config.toml
n_layer = 9
n_head = 9
head_dim = 64
vocab_size = 28096
norm = "layernorm"
norm_place = "pre"
qk_norm = false
parallel_block = false
init_std_qkv = 0.0207
init_std_o = 0.00489
init_std_up = 0.0207
warmup_steps = 508
schedule = "wsd"
seq_len = 512
doc_mask = true
Each number is 500 + 40 x the weight over its row's rms, rounded and kept within 0 to 999. Layers, rows and columns count from 0. Numbers have three digits each. The size before them is the row's rms in percent of the matrix's.

# layer 2 attention key, 576x576, rms 0.0189, rows 163-194, columns 0-71
091:480572535529505524498491564540533545557493567485494508527463532515504541442466508506534458484473488535564493573469450495460510503532501458480490530548504559519493519469481508535550556479487495484528410492493446397549
097:517443462446490499526452461509495460481399594515435524549534485503550579483543527570494520560506433494478558488544501494491533520498523469486580446477586518488506481542456471511422456548489495466462505505452542488508
092:493593501515521537417444559540531570500458467446525544494451538639556509539524498506562571513483484445531459570494506478486496548514448471510559464405548541544500568494502502507456543498544464496540537485526573498531
089:510492511547464510534541485430517435480580483535575509386470516407427510515420585489466455437496484535481529556401526508545477482475603496503491566427507495508506479473415498446553479535448512499482491539479460506478
089:453594484434446487495425572581497498508504457458469520519437525550497483467481495562511499545526515535529493421461465508509423521506466543546468475536469451459506510454508480515520504567425473499470477463508535489455
087:481600486493539534522522486538491608557522423426493513552479512471479650439529523493515532507485562495543477503476520449563441514426442572490444441572442524529440536444563541452578547550518520496495447463484555484498
093:468536478565564475527499542499504503500606429443469572565506473477500557481495555506496510501531530499539471509445477481570518504518529512516462532542430513485442532573415537517530478548487445535541499416548501459451
103:490450611504485508488511487491513461508436489493470442460498502498524536510535538506526504510453449500488559568504519491526515534533514386488590516455549489495480473523476461500479460488481503496476474547493459518528
102:528524519534464503495459588445479554503543484475488474488522531463486512456524527471510445504509513591520512560478496545508534476501486526565472527475418503473430494548479508531518474479445478527602497534436451522547
088:427571537466513514463518536502488530491453500489510534482521533491479486517507550500544462460524559480541519481504425463535515475507452471486435480516444514458473524470440530562521549467504482577554429482525510551471
092:477508506473485446492507509478528473458442571462555496543498486517497494503496454474487490566473439440474521518466518512523478530503505429485576530502546522557458500539454487476594469476510560492510455487498471479470
086:408464455504484530462447468452492420515521510539539442446555528540502490522475499415456506516524453481506556550563594460505474561536512459497578551524486477524529483472437447521569489508579556480516484481519472497531
083:536522467487496488470525535509476551549482454472478520581527538507532524556510507478539537461499526535547448502470471533495462467424531496564464494530465498513475497465489493538585574475480445487488500542453523515532
105:519565449515572459501557561520493451527531510522516523451417537456449432532482503569524497456464543483525517432493491460511506502547511476488492565469619448592507513498474502523502541590531463503503518537563513510458
105:472548474496489471482545562500489533479548520512455536561440502440492458536494495525554513422506611532470533512475427518490569515493514406513535546452557455515453530534423486469553470469521423477482485520485492526455
101:503475445471553449501477477564498549496501489535551505516484487461551476477499483482483509615474506470509530505548454474479553520456458504486469450519471556529502573479462450527490491466402512582478413465521517496526
090:526492486562496509529520477475564451481404498444455468503518452485504532451461517475495473436549465491476624526465473483532485523497561491515554463537558488496503454480543482483490506484512586489507454475503447459429
095:478533523448503519465509520494522542427441518472497519520448445544491439528516462414548475511513462505513485457541485521508489443521483502528529447506480508530494540405534527568493537507539518504526470528473546547490
097:497494530491557502403507540540483594491443443488539541509494526511489459451552527516521485549524540564500511489483449527485513553445488475494431484509406588498519571421457487493471515436525531545511398471546499493496
091:545455556499480501480521448486436531518530484454499487543527472521529497543493501470456457551486494452493499498521509497546471418463504591421466476527396585530444524473559528518429455456479585511473457494536481530500
092:471532539472470499494531555542505601507512435477476540518463541505519549499501455534519494489473555530508454456453427510529469478473507469509420512490475421488484513470520473498510518495512394489533546521580540584499
086:495562489501472444495428474596494525559482549509407427514427520439444529487443494515559553542523534462537472492489497494523467517505487487489538452475524542491395500471517507522484481507470468478577507429470475526438
088:458493525579503487487489516550486590479502483523510493520508523495498490478603467591577506519419502488515494481485472488508448431480516502533475509520511515479489565512556546550415504496490444549501432388575512519446
102:468438512460531533498471523529489475521526460530517499514535480478521428479463489496464452464599503487571558609488551458521515490558475544520474540499539367496597460501456489458571546479495474516457475479517463532479
089:470548537483489428513480537412484532453458581497509579468456533465459512458511493477516512485464477503498455476523501575466486494503526530456489479454544521478464480402493548527434532528487548484535441482537471509514
095:521535512519479455463406511562514533502470456445547530566526499560528579486507506514546552536426430495497429445436461469462495544468478453452495518465483541487531539464461476515484469512497533515486490435582514567483
088:550458490520483493522467427514547473449468475475485520527507448567507499516552465449465493516527477466465553492522441480569513549448478540550500495484486578559596452511467480477439459477419515474480487518502508477461
102:498551467469516594501510455500543534570477514474472488474488495450505520542388554535537420430576528501501534532463551492526549462566520437461488530479504474505482502501470430477507546512492510468525502513515475464519
086:520481519497514457532531507439535439506558576535565473431474482468441506450495566515477447483549500554466499475521446547499582549509540515512568537462516574499458437459515517528538510459572503429480456546506438426570
107:498496484505498545513506479420548581514530498507530469483445468504443524469474519490542460485447449547532579487509563461443530464527474463500420499448549489408567451509551471489465505478502504545532457419444455467535
106:539579521466482532480478505529564568490410502446456502489495458479528523482549528487511548494501514487407480547463518519442544498476465545506495425517480530455576483471515404553557554489447443517471507472442434501495
102:488482594476489458532478476489429467503482485455475581540568493522559515499479505550581556500468473491498476531560584467527440511413515563535461499522509493531456550468505543501469441460476535475426537448511501518499
# layer 2 attention query, 576x576, rms 0.0196, rows 164-195, columns 0-71
091:559487473453498464500440545509511521490520520436488498444578485496516472568505494587501549491469514503546519475473502482534448576486501536457482473549509566543472464546550585458480453525575465513469421496378531487497
092:540511540555506474546554491417538430440540576519504467525548493465514518488516453450512484515521511531486572538561426468488511513500584491557490492451480525478448448455486449538510510455495512524491520466559415476439
083:501514526430474504478525469527471414468510544594455502448492511472464432477457480497502460500513479510543487483534458483489583534575457484533537466504461436446556518526513450493512535514500570517533542592519493472490
092:469526491560546432530475550433500458457526529495468473542523518503486570479550457485464480487558582547447529460536546528469493510502539523534537496415456578479450482511511527483520462482458568532508490550502511457526
091:588490526519504483560454496488527529460535516542553474520493522472540543516510486512478559568528497551468549487506531521514468525420513427474523524452457564469464567533470482579472532424543518465509519481480478528404
087:499579460561457524474576487587510496454533486551495494538492522498515509476508485496462451456507513503503475507507526478408514443466451619513545548486496523521556470443495504492498604512481492418495479472453469507434
098:540435518487442525535439550566446482503559490477515494528445468493550491457526518535473537516461530492497528508454549517462529573471444526472476477537478513517437475462578556523375474544475486505500488540477457545418
094:520459489454488520470548524567548464469463540454454533586521547470501501488579527449483629484496530506487467523480530519426503554486506480465448489522513572488485539512606555527473477494445475448468486459477489509546
085:510489473581469466535491495509467543427491529551559486564510491467433476451484401516501503473576558532464468513534478550475418496531491451572566480454550547456510507500477483515437509459491477465498558467453476466461
088:474445466416511460495485442504521510490508414441461443516509507450512519458478573516499528499376537474482522492473472451499462460504481484513467475499504501486504473497588526499446553482504532586439421521493524478531
084:498502542484465450500528492519557514557487489533546432471479498505567474494434439547481463503471519471494488480547488479546505529515402536443477487488578489474605448532476499452543558543516457537518493433516535478504
083:504525521578516508509550442470488431477474543545484503523525556465498536482534490462438588474466415572555480558448444511532463488499560501468613544478432577522435455495482487508470494531552537473486502559501514443456
092:564539493468491522488426439461503460508466536505451480460518496556399475438496487533559388441506478538496512510511531489562481487548471495522476531460492506466558495497443446515530507425501532503523529552520514512503
104:491463476430573422501522469470524391474532595526474485534490502478358434455454558447525500508526494542509529516480447494505483427590490473511483461500490500522507465522561537561466455409546545461502508538517458484556
095:503479507534508467481546527501487531500484459513485562456474445501544502546566557502527493408465500472555536526545473506539488533465546511518497547543534523503438503514435457534536469491516493455519527455513535508494
086:489488463455433459456461547539553463557524531494502493479532540463560503442514535503543521515430513473520564439420533447476491485534410479482425469541580471512530491518516520472524497546494447530485489498505426542548
091:544501515500515457597457488492513441488518500441482505592515443494555525462537517517508580517409558475498460491465462513472485517487543491463500462474506526492455545510488572488452482432530530533496441502478563496472
084:433528503554407428542554577473474569428508543525527479579495527460536519457570443466550572473496554572455524503549497534507506476431433525506571524478442551515518495631500501500463517415425468518487488445520501536414
096:526535504513517546479484467530506491506532480515541543428562506513537535523538552482467477471488549505510482520452451509556485521530475422495536501487548417528473532522472522454538596514454455525512537530516449573479
092:526519518554521531534524502457500520430515557516533532573451455506470485446540483474552515475514501493513527516445491547526519533431599532532487507421482642489471506507486548533429489405503512442544488457456530439461
083:481529493463574449433517491462506478449524550473493508526462519538526526504517446461462527483494558458520514516515414527487497542494520497489564502543469529440520533514515558567434494495483515476509502468489515481509
083:515564444580464546514602534455458576527541448410549489541476483489461576510547526489458521442585489449452556502505579513518503478475500426481553498470479570521459505487471559568521471519539540492512513490428484559494
096:554541491557520519543455380482473536524559526548508481463482446550430418557468453544489394527528509454510445413524501483521488450460442462497507531537555401510553514478501437440507512561472466491504539493498510503493
090:552543470462617526490484530395528471476516479441472448499533519530513527518567545511534520474472489539466592511511508507494488537481497501522457436537482473536490535479534521555466568485485507550517521507481430525458
087:539462463572445480516475504462477550518487491487441541520483544494477441561553435503566496458555549548447520514581454535451473492424569552495525527502416539483449452523540493487444553439595417492462508497526509500565
081:419462504524433479557485569502592669447488424488487446511468548492504489490465543505504423493422495418480504553512472470508485454492474544482437482504544470524541556503529510392519436493523500559502522476495527483516
099:525544553474517485518530498494496469508547503527510497557542557507491391463462516499440496580536524445498461510506467464444639519486495431484509497532521475540509457475529484488445544516450461418552509550529417532484
081:518503479458464507446481485519601493531424474532485504509474566491485523484476498448447451528548586488454502538487512462467486481541427569527499486493564475504531486488489548521465545524489502539515488508434441575554
107:497468452487551480473493455405471476554483523520494545461511437534566463447484514490525449486450408479521522530573472434492514488530489437525462512521476474493475489538464542527491449466431470463490492472481501562623
106:422539488521586467469466529514531539525472594545513529481454468452545552473465438543511568398427510477504502465457528533513515507489528537459484528504505471521447523495533494485543555508393497469520501481525493510470
111:501558475546573580523562459479491551463537446442516439536498536531467562521460496538520538479433530480564460523481461494483466494474588495491531555469441506485534580547489527584470461495482466439503452447565550454479
107:543493458486523538555537534565476475477462511510511519524490534399497542485528477519399518519515617487504537480461553556440477516519492483514473512544536562484460489470527468502524512531468445431603522545493493534453
# layer 2 attention value, 576x576, rms 0.0155, rows 128-191, columns 0-71
096:492526500526482485554391483526455510534489533512474528534535559423522476444462510472572512544505589422522544544499437454477522553490470535435495515530456513538505469545543427498494510559442509589527392551509531554431
088:458466490504526513518512509479499454467490520506589516492440599453536459469527442521472452495453560496486485507509514427511520547553494434491458471515538492490517495449510533508574525541519537558472521505440523522471
093:507481527496491529506468491476459501570533596460529457525536580497492495435557487495513559478462475471539462498545532512566468508503507593492410522533517446522482496596481505465516499434473507552465494547448488574530
089:543461517533505498431462503537520474524473498501465526560430520491519502477460472492474458502499504461476510541422564470508482573543477472500526485515502546528521472447465530484517434528505492522458521485471463464415
099:495499454450450479537504469491530536515444435433461445434511581444467556505469489515527440517528535488442507459485456524513464492591473465561571449431485468485479455481468430510510492522475478511589485447512481551512
099:555468501462428447498533489466560473498449593546511488534554457501483484482514496555485501506481497472474491485411474456482557629507510435438519501518478522535538500500494486577538529501533491537492500455555453517446
096:513452444467479503490501498542439419429525449477499535407547487472550480545500537529520541556552521486516527497487445471573435490472475529557588484467601510512515464488464473456433542467544543538446531476511539469545
097:448484519473480484541514457563504451515514415524411507465446498537505440500509480538479507496485496510476505507503509460465462478523484489519499525543494508453455478448548513519481468417424459531486524478545500477500
094:437497494525534472478547571493488534493509443403500456525494432527509484484448490497473509441598489500444531439502498471498545485474523491486539416573494565558527493522468526563455506484531481536563531500532485541496
094:449487472496514500536480531476496473486558515523495511499509441461464471430525460503545512443476492478534505510479519552479527513465551430502511523493489575543462472567473534506494549533539460516468542488560518453481
092:464526400447422531482517436488519496487516543508444513481495479463534432452566565541548530499411516470488529474492477489530479432539490468542445394484519440483501583529481537480534465469486552498547480473533469513522
092:454488526482483475560463475535577485494524551498457490499555524539540468487534495457519538470513516490524548550507583587454441483540482467432436515481545507491494465408525496528500431582563478558519565432460521520510
098:510518467469506495490505519504552475449543530507506535471575525503468462483424563440534570466482531556471559493499514459514517458461561532471523480457448416542510497511446586505546505464541490534468477524469421506529
100:440425445555530487503528478475505455511491492442500508538508546442527527514510484538544555485517520502485441428564527565537552480444459508516419512481521475493497463433498492581533497494465526505533488491504496528477
091:470488532459465442466472549486554533455495462540503511529513527455471530468550528514457498412537472583507523501505486489438559559457523458524467488429496533551509538552417494458557424480476509503489460547551491433495
093:498521534509423442510551560442568552532511482519484485515479524500543468491414503518506489528548428438501543473500535526556411509440514502483522543520575570513417455545465476501542522544515456591529528471496552504486
099:447494484522444433546532524471506480503557524483470503475524464477543556465556514483511520538496446436523605552528493461479504521553535477460571467528499512491525491519504494475581481468519576453518556457496474495512
093:501497503485448529400604537495482527505499542498452520535432499510529502489534511504476475549493533460496511481553462459495568466566562545494505558507498445524517502551526572519449480496489508461566476539586588511433
094:536459560507504508580433543541444481510447531533470558520503509437479445464422494543483496449525579426529486484424495507544474517547481482518512475460561433473513527480506491510504510528431521508518437524443539589569
099:597564541431528547513433459470585486536504575476524508459520491445482482388453565534453479446504513543460475471461515499549482567526534533453500476425470490466491474521561560457521530442523473451569501473532475556491
092:541414526565482482531465503502487499473465474489440549508445455446558472523409478478503515555509485563488478483526599422539503547537497499513468585516500533466476497492442525516528521575471608514456501449506530504428
098:466485472526516585491549526531463517566502504472562517490536531492545477536484515553591485538515467469464556487475458562492427485513529617465442474522509556539581483594489453467469488493506466568475548558451482504550
093:529456469528430446463499517480552429430505501581487533432474465520461467520502547502564512553489485490488464557535547435450542500507480502477510459463562471464500487542536537535546463405473516483488531454562495562571
098:532478476470466504485483480493490498392484494470486569543472552481493500479462564393545434466496497480477513499544492443506492435531513575565512472475521489492516515527548469538471490438542485503484480587520567517502
095:458553580537433501483467497470473528593483512502475475500476458440515490489490493505529442491540496531465465534453558540509471460486489517460483498511485513439532519449411455526471535508547560426499512492520514440498
097:508536538511482516462497497480499446412453524537447518415489422474503508515505473527488472481500421483505541472569443535511535496519443438540472404597459513519474447492465530495517490498490511503481418529534496466477
100:468487532503530403438483522504450497525524424482492535541497533491580483499484537543432480489483449464451464487576514521405474503479543502540492541434583496512497488499492566508544464523503450470551546560510559533559
093:486516478525516493525590506475442530486469582520490522504448523520526485522452509477487502510522428484532482539549422529532478469535500480536503474492505518480476454532471529551539516449504517457549576531500434448549
098:466456520446476500467544535446488489468518470512538511564553492487506488499519533540518489510538470524505476493486475417465512531503475434410548526515476488541566488449474492475512538455479495505504465486547515556528
093:482520576490554454478473510442436503546434581541508497505553519498516556469544453548522439509489485491464494484457517465497526442507497525541472479450459548463537481509519492529533541488488533564490549482506466435538
102:462466457510519470469446564475507509466453475512562524474539520446527457588517556507521569495527474531479518553539502556517520452554529452487388519512444512511552564522481536525483438485447519450492548525531599565478
100:549449481481505483542485521478476450405470573463529548459474507481478431455501463530479579488555508532532509527444464397533504475526484537425449442502530456497487467433542497472482470567513528475506496507555469487458
093:425510454450528528507473489533490535525510481453481524519541537457422466498515464478462479539510523529557464443568499453541556468482488430519515516407469532504497510546477473500447542469561519480539548538425598471522
096:410473453543552538444484527449510561556497442466464495524530543487515519517416560487425525560499539485542560472558502449491538414504574506525448573511526513483463537572517443491403506503499487564536537495456477531515
094:443444493513561500492546511499515526524521532469554425489401496503578529512521534554469516509494499515526503651565474522477505470510484473496479505511470504520445440568473470543453503432456542508518551467525454551473
092:443489503562561472466444480526592489493490552497538460493535512516515533566498535470499493566533479476432493518504486517548567495504528473482509486521500490559571518530454525513545488563536517500431499491419549537421
090:477488559471519491551489501470445512567547491480532531509502554566488619492456519517473476509472497487472524490519518546487468551514514505464456571501490527519501444569561510501512482517493538544457504457515460497462
097:413497493523521477454505511531549485491501525569539540477533534457489507523487435504507506471503473511457441436433545529527511460503546446469454519531548472498496447497458474450419494520496556373414524458462499508466
096:558527402498522427587503537436530466514542421503459546452552517526516511599523584502468525479491541451563485417569543459542394479491489543465527538513519508469526493490479474543509537520507421465451482526481547523517
099:520463510508418514547517564558565489475591472519444533477460481480482485545503465571480437475518499505471587479405524458529512474521495526538553435635521528472468564493521486522545404485508455425510571532535472419464
098:486536457489530486560422504466501540496524453398513496514521542474438574547518452459501446526510530562510422458492444451458511528531522506495559529430498522422469514511510476550514537457500521457499526517504499474555
099:514539599483441483471451563457494474536482458419467444486529494517481452582529529510516489447549496429506489490523494457482510507506541435492520434466517474480576560588534522499525497438490494457537480583524536469564
098:522465451505438493502483517470518537513517522539438502498424555499521524505480510455476523446470485498526495484545570477541429516546528449452494479445463434481493483474516564477471469492454493408475514479484480516583
101:509503471487545571497467502588495478491460508431474522514508493499456566468527493501531458458426511499519478534474459498449565474434491488493459488469494460490509549525479525474472462485502468509502438482495520479493
100:521433469504501456496525455466435515516518561509488509463520468469491526556430540537501507535519553493418505503466484494443510556534529490450478498562461445473497501548542532464483508473552478433546546474410468615437
100:511436499528455471433519465459460516480560538500515454492500501524474485525568460528482437460516543478465513446602435572499503460468550471490558488511539506432532534473510544450517555483536481484456491465439502453487
089:427426520527456474567519476458467525484488420565509529435412541476508553471485476527542468495445446456505518497553439428497533459472498476567503433512586461500490465543443489493510436426550536441517502482545486466614
097:506483515477513470527576553424481519467434467588488501527494479501470487417491486489538517524538509457527494502458419504456512522464513501470486508557556488488570469461530490489489463483473463491431469519516571466489
097:489477524471541494527476497464449525496491444515481550521449470471505511553498499498432519526517507525551520519525487573464483513503531471435490434524429393521506499527520512458535547514475422507503455465500510440498
096:670468550490471517464500480385539519496503509461539472464437569501523496538495478486489480475570443519492557498461486477498472508496470516476577573505470502473439468417491492489492467545566445500508529561487600539441
096:457465546526478427512557462524577547477491471502463538537503536508463534504520557558542486585526482549480615448425540606487451405480442533509508492487522499523465499396505587454481484493466503550538549459519498491473
095:505543499470518495527467447495511477539461477487490515443496515492573547510432486534502525536487487501533501545466500584518411462563466480500527490525487542487523498534514470523515563383545468437478511434456506452458
093:512580511512550547599552456491525437512454532457505473520544474422433466478419409508553508486463466453488432437538541516529497476476462520472469522489532422544471407462519502526509500467492471492508593470520539485428
098:481479503524523512480534500445487462476509526476463507471493451479464565447501466531516508479520543468475581544473526500545517561423445455514460517468443494530467507454546483533541435495407451484416468528489492471430
098:587467471483461500494551520517512510413460552484459552493555519508512463500532578508602480534474535497512420442523491508458506490473500555472481431498406533485426507480517467483525464533533535546547483495446478547500
086:445546508428439479464521537551499532536483423507467498465433504563449576575516479577495522487506464576478466517490485422487425445457460541475419525440536551525514565495525489527556513477594525486507382488443443417567
096:433547534445527596558451509454465411511499531563532531480449488464470470550455462499547537485490538544481526544561551484466517503496545532525479534448472516489444484497472433482482424466443534528496475571440449484467
106:446535600463422446503511569519521526521503488493487533501441478506537466518546414523481518482488479535466478521527525461522509563502493486486493595493512517546523476483473491421454477502575530510427417465474436415493
098:418485511437566468487540542469559561503479478452549529547512466434493492559517455540560537511475535515450461496476528492529515518506451501507539582474496429532573472488454520537475543522412527483451431487534511543543
088:372552521399524489501514518507475487479562517514491532541536515500480464405481513547494487488485555515477501509470545495438477462460517485443537509533485492478495510531526496439498503527476436505541487508471585490554
096:486531463511482478515563536553451459526523442476564504568523492480486486490501448489462452488582465478526499474507467538455506513561463529558543478517447483584523462510476456429520487517414442473539459498496492518512
098:475440497481453518547498437534491498523429586473555526591405527453495549496453552498547563554488490546459456521546490526509519462465494521434401493499477526467537451453524536496473528467532478507464449455487529510520
093:504503547530452432480509463440513456508516495530474448464513510515450509436449534428568518474522550502547484533479430504456541455498526466376479534505460508526502415541488534502486523495568475607500555456470447493545
090:514441482485494541522495515490507491563463494530531584475503583482514555520482523473525519464444525486486473525546508505412523477552527539573499488549468466464453530424504509525473458491441510442532536471519449503468
# layer 2 attention output (transposed), 576x576, rms 0.0159, rows 128-191, columns 0-71
084:426497414522476452538497485446505529462557422485517491464455468548518495448459498441442457505479471486505488459486472562470507511510501462487497574455568533449417479503510520523525537538477483483511567435520523444491
078:507579521544546435490445469525496523466498481449514485499428416497508522432479490498528525501420505475563553556478515450513437513479479597440521475506507437536496468482537520544432512519509484508534496466520566594479
088:468456413544457619601530552515513495470465389546574448487484517494483506547517458498489504517476489527517549507515436524463483470502454484528534481473496542515508507479435440509493506536451455488493529459483440407516
087:511479390426493475522472512466552518539448529498598518511521498525527533486504472577527577516487504496529522550530515540501514516512477594488547551465513458441572500544475445458505440488494528463494531454437501523452
094:505496482501428509415507484430501400407487522506476461429490501520501444501557529476497525524527477488463515523406465456460521543509458507499515532453430488467503543512533517540509477519559421536533510523512518482452
092:499553526547538513571488526544409554543529476503518535513512390466428485485443412496476472478506515543512452457473485478507495434471550469504577430535476584491410515506570530510473492487523556509465505521463501503598
101:508517585480533382495451483515520535536532517454467481521524558459560546446470465453423509587515567516548424584544550578532508510455485428502454522444467468522576468484491510476513529533482560519562453473509563526408
086:546472547441487553398525454491520479459504499488449556483564559525538495495501491474475521485546487430443439552507454500538495509518558503496484573493552492481423482528523469473494494539568461491555527473537548589512
078:511549407480518514467478468594518490539453517512480461526476495458458478473489466535482522504468522516576475488597491448486539546501480521558567407511468578469514532436497496535507557473502507463509568460450490487486
084:498495440508478435586454513493530559522514473522494397520477507462498563516543566491504460434487501500541462501475459555519493513463568544524568543500562475521535578456450500465465434470453501541416476481450493441443
080:499469555502490519394517462541530413453516531456479534471552547558509501522569510541488532551523503474469520535451549483504512538503488474484453570486491493485546448491533445543496520523524466450528505498558487539507
096:500507531553530575492499539508465562507527478505536490511523476512428509510476467482457458471495576462457471443529493529575484514467521513517465493538503534433447544520477411517423459467511567547463406598594498500515
086:449460529541467567473554448520496518565516497549552419438474519447474498451502447507477390466574430505452454483527469551479511475494439420525528498497556517486494520501449422527550483543559452432448622516534438532537
092:472478570503501500492517460538535480586500481519463499534574520465492458487498504568428502499455498444491538502534509567471504527516506455465414488516510537515543539482504445447511467493478523514508513464512521424488
083:478537511560529464509546431529513430481521512504487439451475523527438440503557510464424403488513466489550574486486484558441489471550444447519461441531510523516519562493552471521527484428451485471525576520436446472463
085:522497567538490473506460500547496468455494566555444498431565532438490494526544529517447459519475517499495426466478505519499537508491487448480459476529466497542527535411551445513477520488461460468548543493549535534493
092:555479435465471464506491521387526539527531503573513432518541556470457569446511545559522453413572483526476476462476505570490494529513489491474453553473588501479489474549501471503492422484476532491488538538468449460476
084:526424466493452586451498465465492488463516455518544596449514575535502459551494508547471570528538461476444467491485484465505467523520539476455475498487498534457507527462573486508496564549499480530534485547492518529474
087:458541464521558552531460524523511546549503483490457524566444542543455423528454459442490495553459565526555509467548503449528516508538475516547528460591518555515546463443542483505496522527484551512477439488492562543535
095:503486492509447554505468503473442427478476448499488453491529470539483507532597485603566550514490543508485492511421467489534497580476496454527496510503522539470494526429491463618495506572571511515485503549582474561481
087:426511539482471531493503494484509529550527524545475517500545476450426454529484447530456406438488451555468450487539495583546489516544446509380493477461471507494497523481567412476531361480508498537488540474534488486552
091:475504521564455496535494543519485480484514586588527499427599491477467496513508509466503438454489487524517448478523493498479568450531483410549530448497481547502512422496450490505405553496443493547515507518507486449551
089:522415486484557525452503477558513575521480484440558564576496509547511452512465470544482594472558464486461564519440530543597492494535498540506485584574563481452505397480517529444511502503484473507475423521513531559485
087:506557443524520520496517504438479491461468476525412536523485559501587517491461503455466606572494517506474525495428442467535537531472508466467447528494444448546552522471531539530513514591487510540475487470493546537426
092:495500469458513462533488505398452512521518502509537496513566506540484564519498539457517564469503496527495537508446506420542496494510519572464482545500504440514490469478550541529471508524502495564560533520488505525501
088:470509476424509566500542523480518575545536493518469497580520476463514512475466478518509491481508477550519496524410514505554539510456514555438530536463500498513481488465479541414524415513512506495469458468459567525442
089:542511507509426535518526516519534524453510530551503421438475519484517518488484495554461425488499488524569510424602503560458454542558450397531418464497538493440511542501492460501526468467440537481546588543494406405486
093:514491535456438522423520464492482499548581529509551507419504536448524495524614484535502486463517514506462493455477476446458442596624501548433491415478559506476530512447484495457495503501587478496578533483551496577471
095:477522535517515524495517487556509525587423532499480518521500457465436418473422495527460500512479512578525532517534493546477527447495519480485432479587543530538493456580554426529499498524479503502508499485527494472519
081:534557465489443552440591430509444452491492509503476510537453508448476450497482475519474530447538461486413530484512539496472511517476522520521508520512496495489415566583568495548485436450522447535445535512462519503507
097:531540595547490513544514473536508511491517458525485506513509493503464431432493448476486472528497516481510515414505557495487465511509502445501394474532488505512509555541551439447445522491475507506512485486519497476547
086:466511500535547509552553447555442531555515504458529536501505463481475468511486458497460488491473526501503480450525530535515511460497501505508538446559421561499408419492524507525460508477530487483496500482490525523551
084:514546495477459484563474484470490469444525526550498396439518530521538488470484539480583487513543544515484473510480429530454462522440499490505518431545459523540473472462433536549481492481465495553550463539492414483539
082:496472476536393521568543503519531466522510476535454427487553505456516501530585511477498422492502483471493548472499447532456503586542461441506469508467539547512515506570447456511533439494427484476498550485500485420508
097:603492489525439491481526546551471579577553502550542527473435542485471501455503395545455466528521483517588479505539491485497514484537508491511525471510534526441506465430452512460525552518524488473533522493476481483500
086:484472466466514500566460519590525569536491448479521480501496451500523506505459470469506517513457576503520510511558457535553470535525478521515514480506472459479533470465452527490452550527498550482513419489517482567504
090:507467560527438464502471517532528513532442498451553490415503463414435509457492468542502382494558484568545447485453516533490496456498504454541488557506481509454494482525502458527441547529452506506485431517510459496532
096:457522544525405497567580496559553488458519477569497435514571491435473510476525523608442436496479452526544527447480496586464482501556465471471438516414471519529555569503480455501564400500481538539522545432486509391500
089:424486576496512424476516401532511520514455493420440444488508470469426458486440482511466494478500523506503539507491491524449455472497462453530426440534420556522505496522478517504461541492484528533514420543500485458542
093:506499516546501545396480461488538485453479458441484500488458542556467510470518484562521556494492527458364545465493490523512434523474481541476421575457507498529523522507549454536592447482612426528517602501470527472469
093:554565526467555408483454487495552484487530496429477481498485471503505524494479518458528520511531514518560490548517563507473494500483495411524463469506415482508491513484503513484467557519500551514518417509478492488515
093:521487424481487567441533482499511447452428453505531471557467507533496570459461530519592590502508453490453571475466451491459450551546482538500448503528468491538524552548511490532558469478502460453523602456522424502416
093:526419565442457490400451459493570483501502514483510397493531532499498485518513536591543482428546507483472479526455504483499430566526425527480486488454573470470504490433517505474564450559598483511542488509515542543480
095:479457446470484458528498502454511518579542492539509490356505504546486482539507512470500466504552427509523377550458431464452503478543523493527496536528484472513440400525419524511477546567473450473512427596557440511534
084:511470534567463572504537526561498529513528440544547542501552572464415462512493394562443390503469485499480491453509507516512537483505526460516476513521558578450536490494504441526474527491461584531466509552534508413583
095:523522495419601463458504483504528495474442498492437503625540494509538521509505539492487593554499524547519543436541484501511483531520531562457434603462512470508533439538505562542565468500563589494513476480519497511428
094:472498450532526547456564492530481390444492509528425519528490504525506521543474496472466508547545495530519553416554548521495487508519474475448513511468494523518535522506532472513571529457533432499488545515500499467465
077:545518507448588480469427467526498493537543531499474585605549495505558520504484478506450489537420489459520454548595547522563521482508525515463529485484509488498532494491524501443526520493483523499498488388511553492503
086:480487544531487479510536448514605504521514482447505404466495515524503452514563528558452463533483514484541451415478481477500496537558507488486475516439524460514500491510432461466507522526451506506520495485551515485428
092:495462484474572460479428509487540568478472521415487513544542549524524512491470503542490590566449535550544593522504543548537504480505471505451454526508489437486557454483536572500491462517444556463538446447514485448471
087:534569522512512522448473545482495529486499488460497544497503503515477486518479486475477554523504484489459483454475506541559480468435547502437537479515476491497488560589509510531449531473550506489476472474494475475435
084:469518525519478403538528510408480440475459515458451537504573475501514536507512543497509561491579456492470497447407459535453500447473510508460497540442416492544481520547491586503479502443504504599499498521462489530488
086:464414456426534426563477573477482550478455490583499473478533539468529521553510558499516511501430514532538525473563451474492503491508551580490527467524478494474597486473433523478473534534460476483470469487477460455496
097:490487526466442493474561439460518573546528510472474520485501452480453515523561525589473454421524404488534460433478504537576468493539488581449526521486565458488464465539493504424506431489523508502459554427473495515520
097:503519515501506529473423459471474490444538519518499596499502508576553440534522466500456571558473476440528483517500515455499548516559511504514518508492573487487434467429549540472468544585533532516492489460579565588511
082:473487507509477500418486511465449537492519491417547532480433431554465587485471590479532498495539415444523491561463572474531486475483523510576576515461581416467432511529477569496499555479476466457538563534472501567457
092:467493427535439504554519580448556529470527482547480437423517550507520558486540526495547435552469493542493491432505457515433550547498462504508518517482469533524530485435388529464510522541473483466508562542491426440429
099:464537536506554427464533442512522459464467515500458431487506473466476522410509562518512446507496541582503504452482469560453517485474438483503430522452549475579521461521518456513535434484468554520518544471514468526475
090:512521476481446516468478516535524456466530559485478572494477524433490500446500529523456471498472560438446508479454377470505477495465468499503503476534436542498496577503546471544520524529588517490580537490471467485509
074:437500436468534479550453497534531494583505514509520486536468479519496580471555500514528489539439499498496548540562446511553469472453496498566531493543459494509534492476424564481484542484518507496511541443468454538519
093:526516480473489475521517493505441447525459588520615472463468479456469499522548504512550476390494453587495467543481477445521531519444537521540580465496476542473505515528488471542499549499536437509504511489434466509532
090:559472484540556528488529575485460441473531382478476560454509510530537499487564500474458497528548564476472470482533489502443478521522498433490448500421559521542440476514576502571456522492451451492522532560536477459472
090:454504534558513481610508514542499508543525492512562407478507435472428501514463414522457429467531523546538479501543534556445505460494468441548524476521528557443418481488411450528466522435463537485507485556553422422531
083:528425493469431502493463503445492503451471503540408488501580492544556504522524465533497466549500482552514517449521581531508519519533404525461428502484478520476486460551503456490538490473545467524542473435550493498502